Part of a small language model's weights: learned positions.
Each number is 50 + 15 x the weight over the matrix's rms, rounded and kept within 0 to 99. Layers, rows and columns count from 0.

# down: layer 3 MLP down (transposed), 4224x704, rms 0.0222, rows 1899-1937, columns 88-175
# up: layer 3 MLP up, 4224x704, rms 0.0259, rows 1900-1938, columns 88-175
down1899:30 00 42 46 55 42 60 34 39 29 27 65 44 49 33 76 42 18 45 64 64 55 34 51 52 39 47 53 73 53 56 43 59 58 25 52 63 46 37 47 46 32 20 12 34 47 34 35 57 56 50 51 32 34 50 65 41 67 60 46 70 60 74 59 50 51 24 40 61 40 54 62 65 17 43 42 64 43 56 44 28 41 11 14 52 62 46 80
up1900:55 57 58 61 48 44 62 26 54 48 25 21 29 34 60 37 64 51 55 68 56 35 62 48 70 17 93 64 55 40 59 34 31 33 44 41 44 35 54 79 45 38 48 62 39 46 66 41 36 53 56 41 34 25 57 57 64 65 44 17 64 72 45 56 36 67 66 47 45 45 36 92 35 47 54 47 22 43 59 39 45 48 51 51 27 51 38 58
down1900:72 53 50 59 35 38 15 58 17 43 46 81 59 43 18 60 66 38 43 44 76 63 45 53 20 69 31 56 37 37 53 62 70 66 61 47 58 66 45 58 32 43 31 44 72 52 47 57 64 51 59 40 34 80 60 57 60 57 49 43 61 32 46 62 58 50 22 48 94 42 60 67 72 46 63 39 55 35 44 57 49 64 47 54 56 53 59 70
up1901:44 67 47 66 47 34 59 32 53 50 77 47 33 46 36 70 49 53 48 22 67 62 40 53 35 59 52 37 58 49 33 55 75 63 49 49 58 36 54 55 61 48 76 73 42 55 57 63 56 57 52 80 65 74 51 51 53 82 34 50 46 55 47 39 15 39 60 73 42 30 60 51 50 74 59 61 57 31 43 59 67 68 50 28 45 26 26 85
down1901:53 49 46 63 56 65 53 52 73 50 88 47 40 44 53 37 56 56 49 35 57 11 20 46 42 47 52 59 55 34 51 62 63 66 33 26 51 19 42 37 27 57 53 48 47 54 62 31 47 36 59 61 54 42 78 53 60 32 47 35 51 55 40 78 47 40 48 47 23 57 36 54 40 58 47 53 53 30 68 64 60 61 53 53 70 43 54 51
up1902:66 49 81 53 68 41 66 44 35 83 44 65 30 48 38 53 56 65 81 50 69 82 76 47 79 51 60 39 36 36 21 41 75 63 52 66 38 16 45 51 52 65 49 42 64 57 62 50 71 43 30 51 58 67 43 49 51 62 68 19 62 48 59 49 33 46 45 66 43 52 47 47 37 56 39 51 49 29 57 46 44 31 72 42 12 29 47 66
down1902:59 54 64 28 75 45 35 53 15 71 40 55 53 47 43 55 42 76 67 61 70 73 60 54 50 52 68 62 57 40 37 38 59 58 54 61 58 20 39 56 38 55 55 18 64 34 37 44 70 54 46 67 66 68 44 53 58 61 94 46 41 60 31 53 53 67 61 69 19 49 46 31 30 65 46 36 33 55 54 49 22 47 33 44 29 29 60 51
up1903:38 29 56 50 48 58 47 64 46 14 44 59 25 67 40 66 71 61 43 40 42 41 22 58 43 10 65 50 67 50 50 34 51 50 76 56 51 55 67 71 31 44 56 56 60 51 54 65 47 34 70 63 33 40 35 44 46 55 42 14 25 24 47 70 47 47 40 52 48 35 45 69 39 57 55 28 49 54 78 62 45 67 64 68 56 46 55 42
down1903:49 44 52 48 57 28 40 64 44 46 40 37 31 59 52 65 50 43 29 62 36 35 39 54 61 77 58 41 59 48 57 48 64 55 53 59 30 54 48 50 41 47 48 51 23 47 16 22 31 51 35 57 53 40 36 47 63 21 50 56 60 25 48 49 51 56 51 19 40 60 41 48 48 44 52 58 42 57 79 34 47 56 64 45 81 43 51 74
up1904:46 65 56 52 56 56 34 42 41 67 42 37 39 25 23 59 51 43 57 52 57 42 57 57 95 43 58 33 39 34 31 37 71 61 67 59 65 39 57 54 60 47 50 59 50 55 64 58 67 75 58 51 42 54 31 69 54 42 36 41 44 57 36 55 35 60 40 50 47 33 38 61 44 53 54 63 49 36 46 45 56 53 70 53 43 67 35 48
down1904:63 43 49 77 44 42 48 39 58 53 61 53 52 47 41 49 63 26 42 53 58 30 58 65 50 58 32 43 34 55 41 52 74 37 47 63 45 41 53 59 51 48 59 76 50 49 66 40 47 59 35 54 55 36 46 25 44 45 35 53 58 48 35 49 44 44 36 59 47 42 49 24 52 34 71 43 43 66 27 42 41 37 48 64 40 71 46 22
up1905:82 44 25 45 55 46 40 53 38 26 36 67 26 32 57 79 47 44 78 49 86 60 22 50 50 64 53 52 46 57 47 70 57 42 57 32 40 49 46 50 68 34 62 39 39 63 41 73 53 50 85 21 41 65 50 46 41 51 96 46 59 51 52 46 63 73 19 48 54 51 52 74 58 74 64 69 17 36 63 42 51 43 44 71 10 82 52 38
down1905:66 55 46 51 36 49 38 25 39 54 34 73 23 75 44 61 50 42 44 25 37 46 18 49 50 58 39 20 56 34 05 59 57 63 60 48 64 74 51 55 67 54 33 54 43 73 35 64 21 54 46 50 48 39 74 69 41 51 66 64 38 47 57 46 46 62 59 44 74 45 38 81 67 25 62 50 53 53 59 72 51 60 39 52 51 11 60 37
up1906:54 36 51 57 63 60 48 36 68 24 74 48 36 80 50 51 46 65 50 55 42 53 25 36 55 71 45 56 37 64 49 52 59 76 58 39 47 50 42 66 30 35 65 30 35 51 34 65 55 44 69 33 63 58 46 57 48 67 61 47 44 49 34 49 53 88 56 65 19 72 61 50 56 38 68 57 50 52 51 23 36 47 53 50 46 48 44 59
down1906:56 71 53 65 48 46 60 82 87 41 61 59 57 52 34 02 24 38 47 21 57 36 28 42 99 33 25 64 76 64 29 41 53 51 68 67 32 66 46 89 47 58 59 47 71 47 36 73 83 71 43 45 55 58 58 65 45 52 80 86 62 52 13 42 61 50 14 68 67 60 55 62 78 68 52 32 49 50 66 67 38 60 67 52 64 44 40 37
up1907:71 44 76 72 56 46 62 57 55 27 57 66 57 61 45 54 44 53 33 50 44 65 36 36 42 25 54 23 88 52 52 21 69 73 50 55 52 63 43 48 13 39 44 64 46 60 45 51 53 46 63 37 61 58 62 52 44 40 50 42 71 49 46 24 43 38 43 54 51 45 58 22 51 58 39 54 37 40 48 33 46 61 44 59 32 63 36 69
down1907:42 61 36 44 31 44 35 55 65 41 50 71 38 36 81 37 62 47 34 25 45 30 34 16 37 53 47 68 26 39 59 56 61 64 19 42 42 42 52 51 57 48 23 54 52 57 69 28 33 28 45 45 68 57 52 21 63 55 46 56 46 73 54 45 54 33 28 48 61 46 56 48 53 47 71 63 76 73 62 49 58 45 56 38 27 60 62 64
up1908:52 52 49 52 69 53 39 50 65 45 25 30 62 37 41 41 67 57 77 37 61 50 53 78 58 42 48 55 33 69 37 36 34 49 34 57 22 40 52 36 70 50 47 40 46 44 49 62 94 54 52 72 66 59 40 45 25 48 61 20 49 32 58 40 26 34 49 65 52 60 50 56 50 37 40 20 44 33 61 57 69 46 46 29 44 42 39 79
down1908:60 32 72 71 42 57 87 46 61 51 45 39 56 65 58 74 57 65 48 46 71 26 68 30 55 46 60 47 55 46 41 41 43 56 37 47 79 42 44 46 33 55 39 55 58 41 50 52 39 57 92 31 31 38 61 40 57 74 50 71 40 53 43 31 31 35 56 48 58 52 42 31 42 49 59 51 47 67 52 50 33 66 66 75 51 47 44 36
up1909:37 42 63 34 61 47 27 74 33 42 54 22 57 56 43 82 39 39 38 41 60 55 32 58 60 43 87 55 50 40 43 53 53 75 54 59 54 61 57 43 49 73 26 63 64 42 52 63 70 52 42 23 47 35 56 55 54 63 30 33 58 42 41 47 45 66 35 31 57 66 30 53 43 56 49 63 12 62 50 47 41 52 66 41 65 15 42 74
down1909:52 35 58 51 68 61 56 30 52 57 51 52 51 42 35 38 40 40 45 43 68 71 44 41 45 53 26 56 41 47 45 59 25 44 31 36 50 54 42 44 21 61 49 56 47 34 55 62 28 31 65 66 35 50 79 67 50 52 54 47 35 60 45 35 39 57 73 40 38 72 18 42 51 63 51 55 60 51 17 55 45 43 23 47 47 33 62 54
up1910:62 50 76 74 84 54 68 31 44 40 53 76 79 51 37 51 50 66 63 54 51 38 39 44 45 31 65 57 71 61 29 44 59 56 58 56 51 31 62 82 29 69 42 38 58 73 48 46 59 48 58 51 28 66 37 51 34 56 58 45 58 32 49 25 48 59 56 44 36 49 25 46 58 48 54 46 45 13 49 35 37 23 86 58 15 25 49 36
down1910:58 52 31 66 44 56 59 45 63 42 57 65 65 43 50 70 56 28 40 38 34 64 42 41 51 33 18 39 41 64 50 42 63 50 50 43 44 41 59 37 32 60 56 47 70 65 45 68 43 29 23 71 62 70 36 73 34 49 64 62 47 46 43 14 54 41 43 32 50 35 38 33 59 38 49 66 76 23 21 57 33 46 68 63 43 43 31 38
up1911:28 69 22 39 51 38 68 77 32 62 93 53 54 30 18 96 72 46 51 60 38 66 42 55 38 00 59 27 43 23 69 66 66 63 87 53 25 55 67 42 58 75 19 73 67 53 63 75 62 34 64 42 84 66 50 52 34 78 81 51 17 19 41 22 47 75 36 34 40 26 17 50 33 61 47 52 37 77 76 60 62 27 65 30 46 57 50 44
down1911:40 33 47 59 41 50 54 85 37 71 48 39 59 42 53 22 62 53 50 46 56 35 46 30 63 52 61 57 34 54 41 48 80 75 63 72 51 63 56 55 63 62 53 61 71 49 49 52 46 47 37 19 70 38 57 37 76 39 45 40 63 37 48 36 54 19 68 41 66 75 38 57 61 65 46 53 64 29 59 77 64 43 63 48 44 55 56 38
up1912:38 57 39 39 73 54 74 39 49 41 37 45 60 57 89 62 49 67 34 53 32 53 63 15 18 21 42 38 51 52 44 47 50 82 43 50 65 58 70 40 39 44 44 60 40 46 46 63 56 31 91 20 52 43 45 58 60 47 64 34 50 62 58 62 26 78 63 60 26 57 41 36 60 62 59 40 43 60 56 48 59 41 63 48 32 70 22 62
down1912:46 39 55 33 92 34 74 25 60 62 44 27 41 49 58 45 54 61 42 87 49 52 49 49 49 32 49 45 46 60 44 41 77 66 58 25 36 43 59 61 37 49 48 81 38 49 59 00 41 50 59 31 53 35 99 47 44 35 93 58 32 55 54 41 41 71 49 27 48 34 29 52 35 65 75 46 52 56 21 57 49 83 51 46 28 63 44 61
up1913:34 59 49 71 47 07 35 59 17 51 51 33 65 30 59 62 41 57 42 72 29 38 51 47 53 25 70 13 37 51 77 52 35 41 54 81 59 63 63 62 64 68 54 70 69 67 87 50 46 18 59 56 75 59 28 47 54 48 55 30 81 31 61 24 39 37 45 58 67 41 37 59 66 28 64 25 50 55 56 42 52 59 63 53 54 87 13 25
down1913:62 69 46 31 45 63 73 57 75 52 37 60 48 28 67 42 34 57 28 56 15 42 66 54 37 10 53 40 54 22 70 49 63 38 40 45 34 36 54 51 76 73 42 46 48 43 99 64 54 58 22 53 53 48 60 37 46 54 56 31 05 56 44 07 28 36 59 49 54 64 32 38 54 50 57 57 54 54 24 33 58 06 75 74 41 69 62 85
up1914:47 46 71 71 50 61 59 52 47 47 49 37 32 39 70 58 66 56 43 73 48 55 46 40 56 30 49 60 81 46 38 58 27 27 57 71 58 34 38 81 37 54 37 42 69 56 59 54 47 37 75 27 41 51 50 67 52 47 63 63 52 61 36 63 53 70 46 25 48 54 57 61 46 35 47 17 52 28 32 45 51 25 56 73 47 15 34 64
down1914:27 42 52 36 49 48 46 61 60 30 39 48 34 49 70 33 57 72 44 40 55 47 39 55 53 54 60 73 10 52 68 58 51 40 46 42 61 50 52 28 40 54 37 67 64 87 75 46 62 39 59 41 47 33 60 61 49 58 42 88 56 32 53 59 62 46 44 44 53 65 50 64 58 57 55 50 38 62 71 65 69 58 64 57 61 96 65 66
up1915:52 52 55 43 75 51 51 46 71 92 30 32 66 56 30 30 66 70 39 65 63 55 58 51 61 30 65 45 48 37 56 69 47 27 35 55 51 39 43 51 35 50 58 56 47 57 38 52 48 46 69 51 43 37 49 50 74 37 79 30 52 50 51 50 52 64 66 54 47 38 27 55 52 63 58 36 52 48 64 43 33 36 58 60 37 56 29 44
down1915:48 40 67 77 45 64 53 38 19 17 58 55 55 56 31 55 29 20 58 09 62 49 63 56 33 59 34 61 66 75 52 48 63 61 63 27 68 55 49 48 12 26 74 51 67 38 74 73 73 50 69 24 57 74 41 60 44 59 21 58 51 67 43 51 67 70 28 75 61 57 42 39 56 70 61 45 91 65 61 36 82 49 23 32 59 42 58 60
up1916:48 36 30 68 51 48 18 35 59 98 62 53 68 47 32 19 49 84 55 62 72 55 71 17 55 57 54 60 31 39 38 39 57 35 61 49 72 31 49 57 55 55 46 40 46 35 56 65 71 42 57 64 57 26 53 57 36 52 48 68 63 68 42 21 41 43 55 88 35 64 47 48 48 41 39 64 40 47 50 58 57 35 52 34 28 36 51 85
down1916:44 58 67 49 78 24 32 48 39 26 46 36 52 79 51 45 46 39 57 54 37 62 44 62 32 53 52 55 39 64 44 40 60 50 47 59 25 46 49 64 25 48 62 65 61 44 31 49 42 56 48 48 33 66 41 60 41 31 58 63 46 56 62 57 55 51 53 61 42 44 82 45 37 52 62 43 36 50 31 64 28 45 43 46 56 77 57 44
up1917:37 44 37 72 59 10 49 13 45 41 76 92 64 40 45 47 41 74 53 48 64 99 54 43 45 37 78 46 53 43 31 40 88 41 59 40 72 51 29 65 46 57 40 58 71 36 38 31 89 55 60 28 56 57 28 65 59 80 68 41 48 54 28 38 19 62 45 58 41 30 34 31 45 84 35 38 33 31 72 46 44 53 54 66 25 79 34 17
down1917:27 86 25 33 58 17 79 80 17 13 19 93 74 37 56 83 56 56 40 38 52 75 46 78 30 73 63 00 49 26 44 43 34 72 61 32 69 67 48 55 43 34 70 60 55 70 47 52 58 37 00 22 27 49 31 40 39 71 71 43 39 52 82 73 36 57 77 60 26 61 25 28 60 55 68 67 17 36 83 55 94 28 67 70 31 67 24 55
up1918:32 63 45 50 51 56 59 39 45 50 62 46 28 43 67 28 57 45 43 35 47 51 66 47 28 52 84 45 85 22 57 41 45 70 44 66 57 32 55 71 28 42 57 63 61 42 55 42 47 58 63 66 28 62 37 66 37 52 74 62 56 69 49 43 43 69 52 68 42 45 53 36 31 53 33 47 50 34 52 53 54 44 54 57 38 49 47 50
down1918:55 59 52 86 62 24 52 13 41 51 28 52 59 47 44 36 73 63 54 53 53 75 53 39 68 71 62 52 24 54 65 45 44 59 44 63 51 54 63 50 34 56 40 79 53 47 62 15 28 41 46 75 16 34 23 97 43 36 00 34 81 61 74 95 09 50 54 64 56 64 05 58 61 68 46 44 12 58 99 40 78 52 73 43 27 61 41 26
up1919:46 56 38 63 67 42 55 71 58 61 16 31 53 50 63 39 80 64 55 72 66 49 53 39 34 52 55 76 38 39 27 56 53 32 56 32 68 50 43 46 43 60 52 54 26 57 62 58 50 38 53 57 52 47 50 42 39 85 56 61 57 43 65 54 46 51 46 99 63 35 25 19 58 52 29 69 14 68 46 52 34 49 63 52 26 48 54 77
down1919:44 37 67 31 58 28 74 52 85 47 36 70 49 75 31 75 50 52 22 65 59 68 40 54 38 62 51 52 20 43 48 59 76 48 69 57 69 56 53 58 47 57 60 67 33 48 32 44 77 52 65 56 63 59 44 40 37 35 46 58 31 47 33 53 41 53 40 57 37 51 40 77 44 36 36 55 78 60 66 63 59 52 36 34 25 55 68 54
up1920:34 58 44 46 44 48 57 83 43 56 33 38 69 44 45 66 61 39 77 66 44 76 58 00 71 43 49 74 47 48 34 60 55 58 58 59 47 71 50 49 58 93 41 64 66 53 34 34 30 53 49 38 82 39 44 50 71 61 70 34 28 37 66 12 55 71 67 78 41 61 26 39 45 50 36 71 51 57 53 61 53 40 55 64 60 61 06 55
down1920:04 80 63 70 42 66 46 38 83 48 62 61 30 51 48 42 52 19 53 25 47 65 73 58 64 56 28 45 59 41 49 59 39 35 55 62 57 39 48 19 72 16 60 47 36 37 30 32 64 42 46 42 49 67 78 43 51 52 11 66 73 48 52 34 44 76 57 52 32 69 34 52 68 50 62 93 67 57 56 61 52 05 41 51 70 60 48 68
up1921:28 72 46 45 52 06 49 42 49 58 42 57 53 62 54 61 35 48 41 67 24 82 56 37 47 41 48 67 51 78 44 56 43 33 57 54 49 51 61 80 63 68 36 21 78 30 57 63 28 33 55 49 68 21 38 23 80 40 55 63 58 93 63 34 43 71 29 44 19 34 32 34 56 26 46 49 39 76 63 36 48 31 54 46 52 85 56 76
down1921:19 39 42 40 79 62 93 16 57 65 44 42 48 61 76 75 49 65 52 56 44 62 33 64 37 51 60 71 68 43 65 78 58 38 18 60 32 73 54 34 38 55 14 52 97 47 34 34 72 23 60 51 53 54 70 53 71 60 04 42 36 47 18 57 42 59 49 84 48 48 56 67 53 32 39 46 68 69 45 40 50 74 73 79 57 56 48 36
up1922:55 67 87 72 44 64 62 70 44 36 56 34 56 50 61 61 20 66 45 50 37 40 41 68 30 37 83 47 62 36 47 31 72 46 73 66 66 41 67 71 39 59 56 45 61 59 60 61 61 59 46 70 50 59 21 69 55 62 43 54 74 76 41 35 63 66 61 65 43 57 46 25 38 78 65 55 52 54 47 43 38 56 57 67 63 46 53 64
down1922:64 48 71 61 32 51 37 27 35 46 82 64 27 30 62 44 55 50 31 69 23 48 56 70 52 46 59 50 44 59 63 79 52 44 53 48 46 62 26 74 41 37 39 38 64 27 64 27 34 53 65 51 82 46 61 59 86 31 63 51 62 44 49 14 69 31 48 48 61 18 40 43 63 48 64 37 60 51 33 46 62 54 64 57 11 42 61 41
up1923:61 50 58 32 51 37 52 71 32 64 65 43 51 22 58 54 48 48 50 78 33 58 44 56 52 40 55 39 50 46 21 48 69 75 57 57 56 44 59 37 59 65 19 65 66 49 27 55 52 62 55 59 16 55 45 47 33 58 60 64 50 43 68 06 28 48 37 48 57 44 28 36 83 61 43 48 20 53 53 51 00 49 68 38 41 29 41 86
down1923:55 47 52 58 71 56 58 71 55 43 36 60 53 18 58 32 33 53 56 25 36 47 66 17 54 50 27 37 27 66 52 80 46 56 72 32 51 51 53 17 39 44 47 46 56 64 77 47 76 40 49 18 42 36 29 50 51 67 43 29 27 45 44 53 66 48 54 58 29 40 32 80 55 70 58 42 43 34 60 53 51 51 51 42 46 44 62 40
up1924:32 49 46 52 39 49 34 76 43 26 49 60 41 41 36 40 36 48 38 25 11 63 42 46 62 39 50 66 69 38 31 55 60 24 70 59 61 20 52 35 66 47 18 43 68 53 43 48 37 45 55 56 61 64 37 52 45 55 41 65 73 40 73 41 48 55 57 79 43 32 45 70 55 55 57 59 12 55 89 49 48 27 54 53 60 59 56 40
down1924:60 48 64 62 72 56 54 52 57 38 57 47 43 39 72 73 36 53 62 17 49 66 69 50 65 40 40 43 46 67 33 55 30 51 29 40 19 26 55 58 63 76 43 51 55 58 36 27 47 59 58 18 49 63 59 47 68 25 57 56 56 53 47 31 36 58 73 51 41 43 46 73 59 53 62 68 60 25 30 42 61 39 55 50 45 30 71 47
up1925:38 46 41 56 49 55 79 28 45 56 46 33 60 78 59 50 56 64 22 65 35 72 41 25 51 47 43 47 18 72 43 28 40 36 69 44 55 67 40 65 56 25 62 52 57 44 72 56 59 43 68 57 59 46 48 67 30 60 47 62 40 48 48 67 69 61 51 17 43 67 44 48 56 26 36 54 57 42 69 27 66 33 48 31 46 72 44 33
down1925:49 71 60 70 75 63 71 33 39 59 28 49 73 54 47 26 25 45 56 33 48 48 71 56 25 52 56 25 54 31 44 36 49 46 60 79 60 79 37 25 73 35 39 60 38 51 45 72 46 48 38 58 44 77 54 67 28 46 53 51 58 42 40 46 51 47 52 40 45 59 44 71 62 88 63 41 54 44 55 54 52 50 47 46 45 34 57 60
up1926:37 37 66 60 90 39 48 57 43 56 52 85 55 60 65 50 48 59 58 30 83 45 31 26 49 55 74 57 43 31 61 70 99 88 38 67 65 43 70 50 31 51 69 35 83 64 38 60 54 46 99 43 55 25 47 42 50 59 78 47 66 48 39 51 41 54 55 42 39 43 48 50 37 95 46 73 31 36 62 31 58 60 58 55 47 88 37 72
down1926:52 57 46 83 54 38 51 23 74 34 45 69 12 43 38 54 48 66 48 56 45 37 34 58 43 79 40 57 59 47 40 76 70 52 44 57 69 93 46 37 48 64 69 46 49 60 42 49 38 32 53 55 39 59 71 59 34 60 72 43 64 46 54 53 31 78 58 34 22 67 26 61 38 63 42 15 65 38 55 35 33 63 52 41 46 61 54 69
up1927:38 68 52 49 62 31 40 59 49 37 74 60 37 48 62 49 71 58 69 58 55 61 53 62 61 51 54 37 26 34 54 70 78 46 76 68 60 27 70 35 58 48 52 29 57 63 32 44 37 56 38 76 78 78 26 33 18 45 88 62 62 33 44 00 21 44 41 61 49 45 39 32 47 99 47 59 59 20 67 52 53 35 40 33 34 45 39 81
down1927:53 46 74 62 61 59 45 31 83 49 65 32 49 36 65 27 66 40 32 46 59 25 64 51 18 56 43 30 73 57 56 45 73 54 43 52 47 77 51 54 47 67 37 39 52 61 63 53 44 44 54 40 56 38 68 93 46 32 55 39 48 41 74 71 46 43 36 66 41 41 67 44 32 66 43 90 71 64 53 52 51 70 70 48 27 38 41 35
up1928:42 57 49 53 66 49 52 44 61 64 54 84 42 84 24 85 48 74 56 30 32 47 40 58 66 61 68 41 42 25 59 44 63 47 54 49 52 60 50 42 35 71 43 60 40 46 47 62 53 35 58 56 44 60 57 42 23 71 63 71 45 67 53 56 56 55 46 60 64 56 46 56 51 43 48 50 39 67 39 56 34 50 64 75 61 66 40 43
down1928:60 28 53 52 40 64 26 51 26 46 51 53 65 38 50 43 42 38 43 91 62 96 64 56 52 20 43 35 26 60 61 30 26 28 48 71 37 64 51 59 57 28 45 39 76 41 49 27 46 38 19 50 46 79 62 64 57 39 51 35 46 49 43 50 44 47 75 23 43 36 48 64 33 36 39 34 37 59 79 63 45 22 73 70 63 23 50 40
up1929:41 90 49 56 62 63 52 57 48 58 65 45 70 55 70 55 64 67 60 58 57 70 42 30 22 32 70 37 46 67 42 36 50 46 42 43 45 51 54 93 25 38 28 53 70 69 34 67 58 51 63 43 56 49 48 55 91 58 49 61 43 54 37 34 35 57 65 51 34 58 33 11 47 70 42 57 51 60 52 49 43 45 54 49 49 59 40 42
down1929:42 86 72 87 47 65 45 39 18 35 63 55 52 51 14 45 59 61 59 58 63 49 23 48 57 27 42 19 56 87 51 50 66 41 33 76 51 10 35 81 65 48 30 54 86 57 62 29 94 42 80 38 43 52 00 66 62 44 53 55 44 55 52 21 11 52 57 76 08 74 74 55 51 67 64 76 34 39 60 57 63 48 55 46 26 43 35 36
up1930:52 84 32 60 55 53 76 40 58 76 43 29 32 64 49 51 72 62 66 26 41 50 30 70 60 14 62 49 39 60 66 26 62 65 49 62 50 43 54 44 23 58 68 72 41 69 48 44 69 35 69 39 28 57 47 54 48 34 31 09 57 46 46 65 34 51 76 50 44 74 41 50 46 28 49 53 45 55 28 39 55 62 66 53 66 45 53 55
down1930:70 49 17 87 35 55 57 61 38 55 33 30 51 01 36 60 39 47 52 66 25 53 39 33 58 33 77 61 54 17 27 48 68 49 53 41 16 48 51 75 56 60 47 25 80 33 49 29 50 54 42 57 51 64 39 42 44 77 06 78 43 26 68 52 49 35 41 68 26 55 55 54 60 35 85 41 37 39 30 61 74 50 53 58 64 63 59 75
up1931:49 44 69 65 29 49 33 35 50 68 51 75 46 56 33 57 46 67 51 43 71 77 48 39 46 47 44 30 34 21 31 22 52 59 66 57 77 28 55 50 75 45 46 50 64 24 44 66 61 76 41 35 41 16 55 66 50 75 47 69 67 53 43 55 45 43 39 50 56 36 50 88 42 83 27 48 35 50 50 45 70 49 58 75 47 50 55 31
down1931:32 30 44 57 44 52 53 40 54 52 46 54 38 48 47 26 59 53 88 27 42 53 69 51 48 63 49 62 66 80 53 59 46 33 46 44 61 53 49 55 57 60 61 61 40 48 15 38 41 64 79 43 38 58 58 37 37 17 66 55 56 78 38 50 40 34 61 55 46 71 39 24 28 41 45 38 59 68 29 44 28 58 56 18 64 73 42 47
up1932:53 60 60 46 60 39 59 58 44 41 45 63 60 52 60 49 63 80 56 55 77 42 72 58 67 37 57 26 52 58 40 51 71 62 84 75 58 27 59 43 44 70 53 60 30 48 62 57 51 52 34 53 44 36 51 44 61 49 96 67 68 81 40 23 45 59 77 69 41 31 05 55 57 52 53 50 49 62 50 41 32 50 67 55 32 52 42 70
down1932:63 51 57 39 52 53 65 39 65 40 42 69 72 73 80 53 69 74 61 64 71 61 52 40 53 61 66 55 59 43 60 41 66 62 48 63 51 39 43 73 29 40 64 54 62 42 54 56 44 54 60 63 48 34 42 42 44 76 49 42 44 61 60 42 47 80 40 36 36 44 56 55 61 44 55 44 59 52 57 38 34 53 75 45 43 35 40 39
up1933:38 47 53 42 69 39 49 52 61 56 62 85 49 45 56 46 47 38 45 60 17 49 44 33 73 32 74 57 72 46 41 33 53 50 67 55 67 54 60 60 50 57 71 47 76 53 42 53 57 54 52 47 32 45 47 60 85 75 59 41 70 66 34 50 34 79 47 60 37 49 50 46 29 66 45 57 18 38 33 45 67 56 29 53 51 46 29 19
down1933:70 15 41 75 68 54 62 44 44 71 29 76 35 61 36 28 39 53 55 57 61 55 52 43 47 53 30 45 77 69 72 60 57 23 86 66 47 52 54 50 27 50 47 65 94 52 61 38 74 49 35 41 27 75 29 39 28 45 84 41 40 67 73 27 31 41 37 53 63 55 60 25 38 52 64 59 62 43 39 33 52 22 36 95 45 45 31 22
up1934:42 56 35 46 66 35 54 60 05 61 61 56 72 46 58 53 50 51 50 66 51 45 51 65 62 28 38 44 40 29 40 23 86 56 34 45 64 50 72 52 30 59 30 56 36 78 63 56 24 53 83 53 29 40 38 38 49 50 67 43 46 66 71 29 10 48 61 42 41 56 07 35 52 45 40 54 44 29 25 50 33 36 79 63 38 21 45 63
down1934:47 64 54 71 61 41 40 60 63 58 55 80 32 25 64 56 39 61 49 22 47 58 53 35 40 67 41 38 56 38 72 38 41 50 64 18 51 34 52 29 74 53 64 67 58 39 57 41 41 33 46 53 58 67 37 43 51 42 50 48 49 48 38 59 63 45 23 51 52 48 60 62 44 58 43 38 45 53 34 58 28 41 56 60 45 51 45 44
up1935:75 82 48 39 67 47 53 40 37 63 89 44 43 86 59 77 66 61 53 33 64 38 53 80 49 43 83 65 63 50 26 64 64 52 67 58 69 70 61 29 32 73 22 43 56 88 54 60 33 41 62 82 49 36 49 77 63 78 68 52 40 68 59 56 45 61 32 39 39 23 41 66 55 56 72 79 28 38 46 53 34 52 65 40 59 55 17 43
down1935:50 72 40 44 52 42 46 49 77 42 31 38 77 43 64 43 46 55 68 55 96 41 55 48 57 32 77 50 42 53 63 68 51 48 57 71 57 73 37 50 49 58 43 51 14 69 00 60 22 32 67 58 79 35 38 50 68 55 56 54 48 39 59 52 38 52 55 67 40 40 41 50 65 60 55 83 69 40 28 45 42 64 55 48 23 49 66 19
up1936:57 72 61 59 30 49 36 96 39 23 95 37 21 79 62 60 72 56 70 70 42 55 49 67 30 66 81 31 35 58 35 65 50 53 31 48 67 28 64 55 54 49 77 45 55 28 44 51 26 31 35 46 38 21 48 67 42 32 69 34 77 48 52 56 16 59 47 44 20 41 50 44 50 93 20 41 32 58 56 43 53 58 46 41 62 71 43 43
down1936:15 25 60 50 34 62 72 49 48 59 59 53 52 59 39 59 71 60 46 72 59 51 44 67 45 50 25 54 30 33 77 74 52 47 59 22 56 68 34 67 51 60 31 57 73 62 47 47 26 57 63 38 52 64 53 58 39 64 43 70 53 45 51 35 27 27 64 59 54 59 33 43 17 48 42 43 50 88 57 58 57 18 24 66 42 47 41 41
up1937:66 38 66 40 30 45 68 52 50 44 59 72 35 55 50 44 47 51 53 28 45 41 57 64 67 57 44 55 41 38 44 50 54 49 54 31 53 45 62 74 18 51 64 43 47 59 59 30 64 34 38 58 43 72 31 69 31 39 65 68 61 44 19 44 56 52 54 34 40 46 45 43 51 39 52 59 59 32 42 63 65 64 58 39 28 26 36 43
down1937:27 41 38 58 36 61 58 47 32 53 58 59 57 67 28 36 38 44 25 62 47 52 61 61 50 54 63 68 44 56 51 54 49 45 59 37 51 54 56 52 43 33 47 71 47 52 45 35 67 74 51 28 46 67 39 59 26 41 43 57 30 50 37 41 54 74 44 35 49 57 35 82 33 62 82 66 61 32 66 47 49 49 32 24 52 54 78 52
up1938:51 67 71 53 37 22 48 52 47 42 24 50 59 55 67 58 44 52 54 32 73 74 83 62 34 51 53 55 45 75 46 66 58 41 48 39 44 56 51 58 47 48 33 59 28 46 40 58 47 49 64 24 56 57 64 61 47 53 44 42 45 76 41 39 21 61 62 75 43 45 53 43 51 55 59 58 50 58 33 33 59 62 49 37 55 33 39 60